python train.py --d_mlp=1024 --activation="swiglu" --positions="rope" --rope_fraction=1.0 --bias="none" --init_std_qkv=0.027 --init_std_down=0.0 --optimizer="soap_variant" --beta1=0.95 --beta2=0.99 --schedule="wsd" --z_loss=0.0001 --dataset="wikipedia_en"
Each number is 50 + 15 x the weight over its row's rms, rounded and kept within 0 to 99. Layers, rows and columns count from 0. The size before them is the row's rms in percent of the matrix's.

# down: layer 7 MLP down (transposed), 1024x384, rms 0.27, rows 37-47, columns 192-287
# gate: layer 7 MLP gate, 1024x384, rms 0.287, rows 38-48, columns 192-287
# up: layer 7 MLP up, 1024x384, rms 0.293, rows 38-48, columns 192-287
down37 103:68 51 44 43 64 79 31 37 37 35 42 45 39 95 23 73 41 47 54 48 63 25 51 82 15 51 56 16 24 41 54 50 52 31 43 67 60 67 45 51 69 42 39 42 54 33 53 58 47 47 41 40 42 29 22 71 35 61 37 56 36 65 79 17 71 70 34 53 48 43 25 76 15 53 51 47 54 39 71 55 43 43 45 60 49 58 50 76 42 28 55 44 59 61 78 41
gate38 098:56 09 36 68 44 51 34 33 49 40 72 68 56 54 52 67 64 70 30 52 30 81 50 44 41 62 51 33 39 31 62 43 45 58 34 68 56 41 55 31 57 69 58 55 51 54 58 51 92 37 23 61 40 40 35 66 66 64 50 66 56 16 33 41 41 27 46 39 45 70 41 64 66 60 72 63 15 65 55 44 45 45 54 49 57 51 47 32 63 55 64 44 30 50 37 68
up38 100:44 64 47 41 49 36 54 42 16 62 35 58 49 52 66 39 42 61 53 25 65 46 40 37 41 66 49 86 58 66 21 52 48 46 42 53 56 54 47 47 29 26 68 57 60 74 63 46 59 39 49 40 62 43 75 36 48 47 40 45 32 70 09 50 77 38 34 30 61 41 76 58 68 42 59 58 78 51 78 19 53 58 42 42 45 47 50 33 51 29 54 47 72 38 34 39
down38 097:60 48 25 39 51 37 43 58 67 67 39 55 63 53 42 67 44 11 52 59 33 20 56 45 50 23 75 45 35 56 73 72 52 71 66 30 39 30 50 54 54 63 40 56 69 50 37 33 59 73 39 11 77 73 71 26 57 68 60 39 75 42 53 58 29 91 52 36 45 49 60 42 48 63 67 14 31 30 56 39 73 43 73 26 54 54 56 64 40 74 69 62 56 75 64 38
gate39 100:37 28 30 56 84 76 47 54 51 23 34 63 40 67 43 45 65 22 56 78 60 41 43 53 61 59 68 49 52 57 49 74 40 56 32 47 49 32 30 52 34 53 49 38 42 56 70 43 50 53 42 53 30 39 27 27 70 38 34 26 53 22 42 17 67 31 81 28 45 48 48 55 65 77 46 51 62 45 55 42 40 43 19 52 57 31 26 40 53 45 33 48 58 39 67 59
up39 100:80 25 31 36 75 43 45 59 62 62 57 79 67 44 37 17 46 40 57 40 39 57 37 63 20 46 70 50 44 56 53 46 52 59 51 37 46 23 60 37 58 34 43 78 53 57 38 50 60 36 35 54 59 34 55 40 32 57 40 41 44 32 66 77 44 52 45 73 44 30 83 74 32 63 66 23 54 44 45 65 63 28 45 40 72 76 45 37 54 67 69 38 30 47 61 39
down39 104:50 48 44 64 49 64 45 29 46 43 46 42 70 68 38 35 65 33 63 58 56 46 48 26 33 34 28 35 60 43 35 44 32 53 20 67 37 41 60 42 63 36 44 52 78 45 28 31 46 54 77 25 62 58 41 52 38 62 42 60 57 54 45 53 57 54 17 57 69 75 14 47 67 53 77 17 61 78 35 35 45 52 40 49 39 05 47 28 37 38 48 35 37 10 61 24
gate40 102:58 16 45 54 37 68 55 62 41 68 57 56 65 42 74 60 27 30 56 14 60 57 48 52 33 55 45 35 62 25 49 43 68 52 63 67 60 32 53 47 37 54 70 46 40 39 68 32 35 47 70 39 45 27 63 52 23 55 49 62 52 57 43 64 60 28 61 73 43 75 39 42 48 63 45 70 50 77 52 56 54 55 81 71 57 52 40 39 80 45 33 58 60 54 26 40
up40 106:30 55 69 40 46 58 53 26 27 40 69 76 64 47 40 57 54 60 54 58 25 41 37 52 78 61 37 69 46 59 26 51 46 42 53 44 46 46 63 59 56 33 65 47 53 58 56 69 72 70 53 69 40 65 38 36 70 37 44 51 46 54 56 43 27 63 23 46 80 56 54 55 50 45 20 36 32 75 75 49 51 36 67 73 46 49 42 77 47 47 45 61 65 46 41 41
down40 103:45 59 77 58 71 47 30 41 55 41 39 58 40 53 16 48 56 66 58 57 45 57 58 38 75 55 39 48 33 49 39 66 67 64 42 52 29 53 31 52 37 58 34 58 42 70 67 65 46 47 54 53 53 28 59 66 50 61 38 40 89 71 51 49 47 55 62 60 39 51 50 47 49 37 59 38 73 61 43 44 53 39 58 54 27 40 69 40 53 75 61 46 56 51 63 65
gate41 099:29 62 34 30 53 52 35 64 32 15 47 54 71 67 44 30 76 38 58 30 29 35 42 59 55 45 10 56 56 59 39 62 47 42 22 60 61 69 39 43 41 42 42 61 35 61 48 40 21 70 67 46 65 46 63 68 19 55 63 36 32 49 42 56 24 45 50 53 46 51 65 47 63 27 51 43 44 31 41 60 41 53 48 62 93 41 48 70 55 68 67 50 32 60 38 63
up41 098:51 51 68 42 68 65 16 70 55 48 34 49 45 16 65 61 64 81 33 40 38 45 42 65 68 90 50 47 71 44 56 56 69 47 47 62 27 57 43 62 44 86 44 76 50 50 46 50 16 74 51 32 50 64 32 64 58 85 62 56 76 58 53 51 37 40 48 26 38 62 48 29 47 16 47 31 19 57 40 64 46 23 56 59 61 52 81 35 36 44 71 41 21 41 54 24
down41 097:64 52 36 54 33 41 51 40 35 40 59 69 48 75 75 60 36 43 27 38 53 45 31 32 62 23 56 77 52 46 33 49 60 51 33 48 53 41 53 52 43 70 54 58 55 27 43 51 59 42 35 47 54 66 42 62 54 41 29 37 67 45 61 46 44 39 33 55 69 17 62 57 45 43 50 43 86 55 52 37 64 61 41 71 36 43 73 48 36 76 37 46 42 19 56 65
gate42 100:72 55 62 55 52 45 65 26 64 37 56 54 38 34 51 59 70 37 57 40 67 32 39 51 62 20 77 28 58 51 44 68 57 56 53 42 08 47 61 29 32 38 54 55 28 48 78 60 70 38 47 76 32 47 71 34 52 54 50 23 52 66 25 72 56 43 59 41 63 57 59 36 31 51 26 64 54 59 48 49 42 42 32 50 42 73 42 37 36 39 44 59 54 51 60 40
up42 106:60 59 59 46 30 55 46 52 37 58 26 34 23 72 45 31 67 57 43 61 52 40 73 32 16 69 65 09 28 45 99 53 30 50 52 42 76 61 26 61 59 48 70 29 20 44 51 62 56 48 45 24 61 59 66 50 53 44 59 49 60 68 41 65 58 52 55 41 50 20 56 45 45 22 59 68 54 56 36 45 59 46 53 54 54 38 55 29 66 69 95 43 73 41 36 55
down42 105:52 50 57 22 16 67 58 57 75 63 42 72 44 60 39 55 49 42 69 89 76 66 65 46 44 55 41 45 44 56 42 85 14 75 75 45 66 51 66 57 55 50 59 41 27 65 65 42 59 80 50 35 54 59 30 34 53 27 68 48 60 58 71 69 51 61 32 26 70 43 36 68 60 42 60 56 34 43 83 64 61 38 63 33 33 47 36 29 49 55 59 53 71 42 62 39
gate43 103:42 54 43 34 44 62 49 63 50 18 44 47 58 67 37 64 49 30 33 42 67 76 74 78 48 48 31 74 47 65 82 53 62 38 54 41 25 51 38 42 65 67 32 48 37 66 65 43 40 44 47 23 46 62 39 59 28 21 98 60 62 16 66 68 34 70 85 70 43 44 48 48 48 22 36 77 58 32 46 27 38 60 63 50 25 79 35 54 36 59 16 32 46 42 24 37
up43 097:57 51 77 62 37 68 61 55 30 36 53 42 46 37 37 31 31 73 28 45 27 38 43 57 40 56 62 40 38 22 47 43 39 68 65 53 56 45 40 29 35 57 35 50 71 43 41 41 52 53 47 37 29 55 42 66 40 64 56 45 30 45 55 43 65 43 39 48 15 58 61 48 35 66 29 45 37 61 36 59 44 54 83 36 57 57 54 66 39 44 48 67 62 63 26 42
down43 101:61 29 34 34 36 77 44 40 50 32 48 60 59 54 03 34 42 34 45 55 54 90 43 72 32 47 54 66 57 24 53 62 56 33 52 61 39 55 48 45 48 21 44 30 53 58 62 48 51 66 50 29 53 78 54 58 51 72 63 41 55 57 32 37 49 55 55 70 45 56 86 54 63 39 44 69 74 48 56 56 29 20 44 65 20 48 39 76 55 81 32 56 67 63 88 54
gate44 103:55 31 67 39 43 33 60 27 44 41 28 87 46 67 27 65 48 64 53 54 58 47 57 29 54 56 35 53 34 66 28 26 46 72 62 52 56 20 68 53 28 71 32 52 40 58 46 21 45 66 60 54 66 47 43 29 71 66 42 57 61 43 65 27 39 36 27 69 53 62 70 83 39 44 45 43 49 46 66 65 27 40 70 34 35 65 70 67 74 53 48 56 44 31 23 56
up44 104:92 67 76 59 50 76 52 59 51 48 33 63 49 59 31 47 17 18 52 46 52 36 58 55 99 58 23 70 41 70 55 50 67 33 45 65 52 42 39 81 38 27 74 58 58 25 33 52 50 52 28 52 58 65 51 69 73 52 44 71 48 52 54 52 34 85 44 44 60 68 98 51 57 45 73 18 35 62 44 35 37 29 51 52 43 55 44 70 80 79 47 29 50 67 51 63
down44 102:22 43 43 25 81 26 65 27 47 50 59 48 52 43 43 63 33 47 37 46 33 61 33 59 39 42 58 58 69 67 54 57 70 64 47 69 36 53 47 50 73 46 44 48 37 49 49 52 27 26 53 34 49 30 67 52 47 42 62 60 64 57 54 69 27 59 60 47 47 68 38 91 37 54 62 32 31 46 56 60 39 00 65 49 36 42 54 54 70 63 28 43 73 38 11 55
gate45 104:51 64 59 69 75 65 45 64 70 67 36 37 73 36 26 32 36 44 28 63 34 48 38 53 33 47 61 41 58 38 33 57 39 74 38 51 54 51 12 44 48 57 46 61 47 39 65 39 90 54 47 50 18 45 64 52 76 18 54 71 32 51 86 31 48 37 72 45 46 37 52 38 32 49 57 14 47 46 56 38 18 59 26 34 19 54 55 69 69 58 77 22 49 29 39 53
up45 107:56 58 36 59 63 32 21 42 27 30 26 48 59 54 58 40 43 80 27 37 40 32 66 63 50 75 73 29 55 88 60 70 66 43 37 36 72 66 32 58 89 43 43 56 41 54 51 64 41 21 47 28 40 69 40 55 72 60 52 85 42 39 47 33 49 79 38 41 65 59 53 62 63 57 74 47 76 72 60 54 65 32 46 57 59 20 69 46 35 49 53 61 12 54 28 54
down45 104:39 21 60 29 68 65 56 66 36 28 78 43 42 52 67 47 41 45 32 60 86 48 51 32 26 23 41 55 56 66 40 26 22 49 84 58 59 34 41 38 22 59 58 42 60 47 68 45 64 63 56 15 68 45 32 27 56 61 24 37 43 80 50 44 45 08 48 45 54 55 61 28 42 87 71 61 67 51 79 40 59 71 59 41 55 43 59 33 33 50 53 78 58 65 38 66
gate46 094:44 37 32 50 34 80 65 51 42 48 65 49 66 57 71 61 70 38 71 60 54 73 63 60 72 52 85 43 48 62 47 53 71 48 61 32 54 47 57 34 52 39 83 46 57 42 32 28 63 45 22 56 55 62 51 37 86 58 38 65 51 57 54 44 53 45 58 38 58 72 40 66 48 38 56 35 43 50 42 40 47 50 31 43 77 35 79 65 29 63 62 52 82 33 49 52
up46 092:41 41 03 38 53 44 35 40 42 60 49 47 60 70 73 76 28 79 55 77 43 56 41 54 32 61 52 49 27 44 60 24 25 40 65 39 46 59 70 74 44 39 30 56 64 42 63 62 43 31 66 15 61 37 60 75 50 28 51 61 61 70 54 72 54 57 25 63 33 52 31 36 83 47 58 38 30 57 70 36 63 54 42 61 41 52 49 49 69 65 46 39 37 52 71 45
down46 096:42 70 28 60 51 27 39 66 54 57 54 53 44 35 38 42 70 27 51 66 60 47 29 54 29 53 74 63 40 41 65 40 32 75 41 62 47 18 70 74 32 38 67 51 37 52 60 54 44 54 58 30 57 62 68 64 33 44 81 55 56 37 42 48 54 49 33 63 30 48 41 36 28 64 38 44 35 49 57 35 58 69 47 48 18 57 10 58 50 50 63 40 18 51 44 62
gate47 107:48 41 49 69 39 65 40 50 24 00 47 43 51 46 51 56 64 57 56 45 77 52 59 44 44 45 36 77 95 46 35 39 42 35 60 26 57 58 57 50 52 53 62 49 62 20 58 49 61 39 44 27 46 43 37 31 52 38 26 64 42 69 43 38 31 47 46 56 74 32 60 51 34 43 62 51 77 51 56 62 61 53 57 39 32 35 53 42 33 51 49 55 41 74 51 42
up47 111:68 40 56 56 66 69 50 58 57 78 61 44 49 37 29 31 65 79 49 45 24 22 40 42 26 68 41 33 25 27 68 39 56 66 42 49 43 58 25 47 38 65 18 31 49 50 64 39 56 59 42 44 65 53 50 83 44 99 47 50 70 55 44 49 32 37 43 49 44 68 41 57 70 68 62 62 55 42 74 45 72 45 59 67 50 70 53 35 60 57 24 50 79 29 45 38
down47 103:60 44 43 47 57 49 53 22 62 68 64 21 58 52 64 75 49 57 47 61 35 40 38 55 50 45 52 09 24 45 82 44 39 55 27 21 54 67 42 45 26 66 58 55 44 46 60 42 61 39 41 61 76 78 42 47 52 86 53 52 31 28 40 66 37 50 59 61 53 63 51 29 40 36 69 73 49 18 52 56 72 52 66 71 56 79 31 57 43 63 42 54 47 68 08 38
gate48 111:37 41 35 36 27 22 37 60 43 43 58 32 39 57 40 67 57 39 54 78 65 51 40 48 46 50 72 61 45 63 68 34 38 45 64 43 37 70 59 79 73 47 65 54 40 58 77 48 62 14 44 59 35 51 66 56 44 64 43 22 64 47 42 78 27 60 54 38 45 88 92 87 63 67 45 56 50 42 53 66 31 47 23 46 63 46 48 51 36 27 44 62 60 79 57 23
up48 105:68 23 73 41 22 51 21 30 26 45 44 29 40 65 64 40 43 55 65 45 65 78 79 30 55 64 65 74 64 80 40 41 59 52 36 60 77 37 39 32 73 74 56 39 41 60 41 61 48 55 20 78 57 42 64 30 64 57 33 12 42 36 35 63 38 58 66 24 71 49 64 54 44 28 40 52 56 59 65 60 43 58 56 26 59 36 33 62 41 64 28 65 26 54 53 36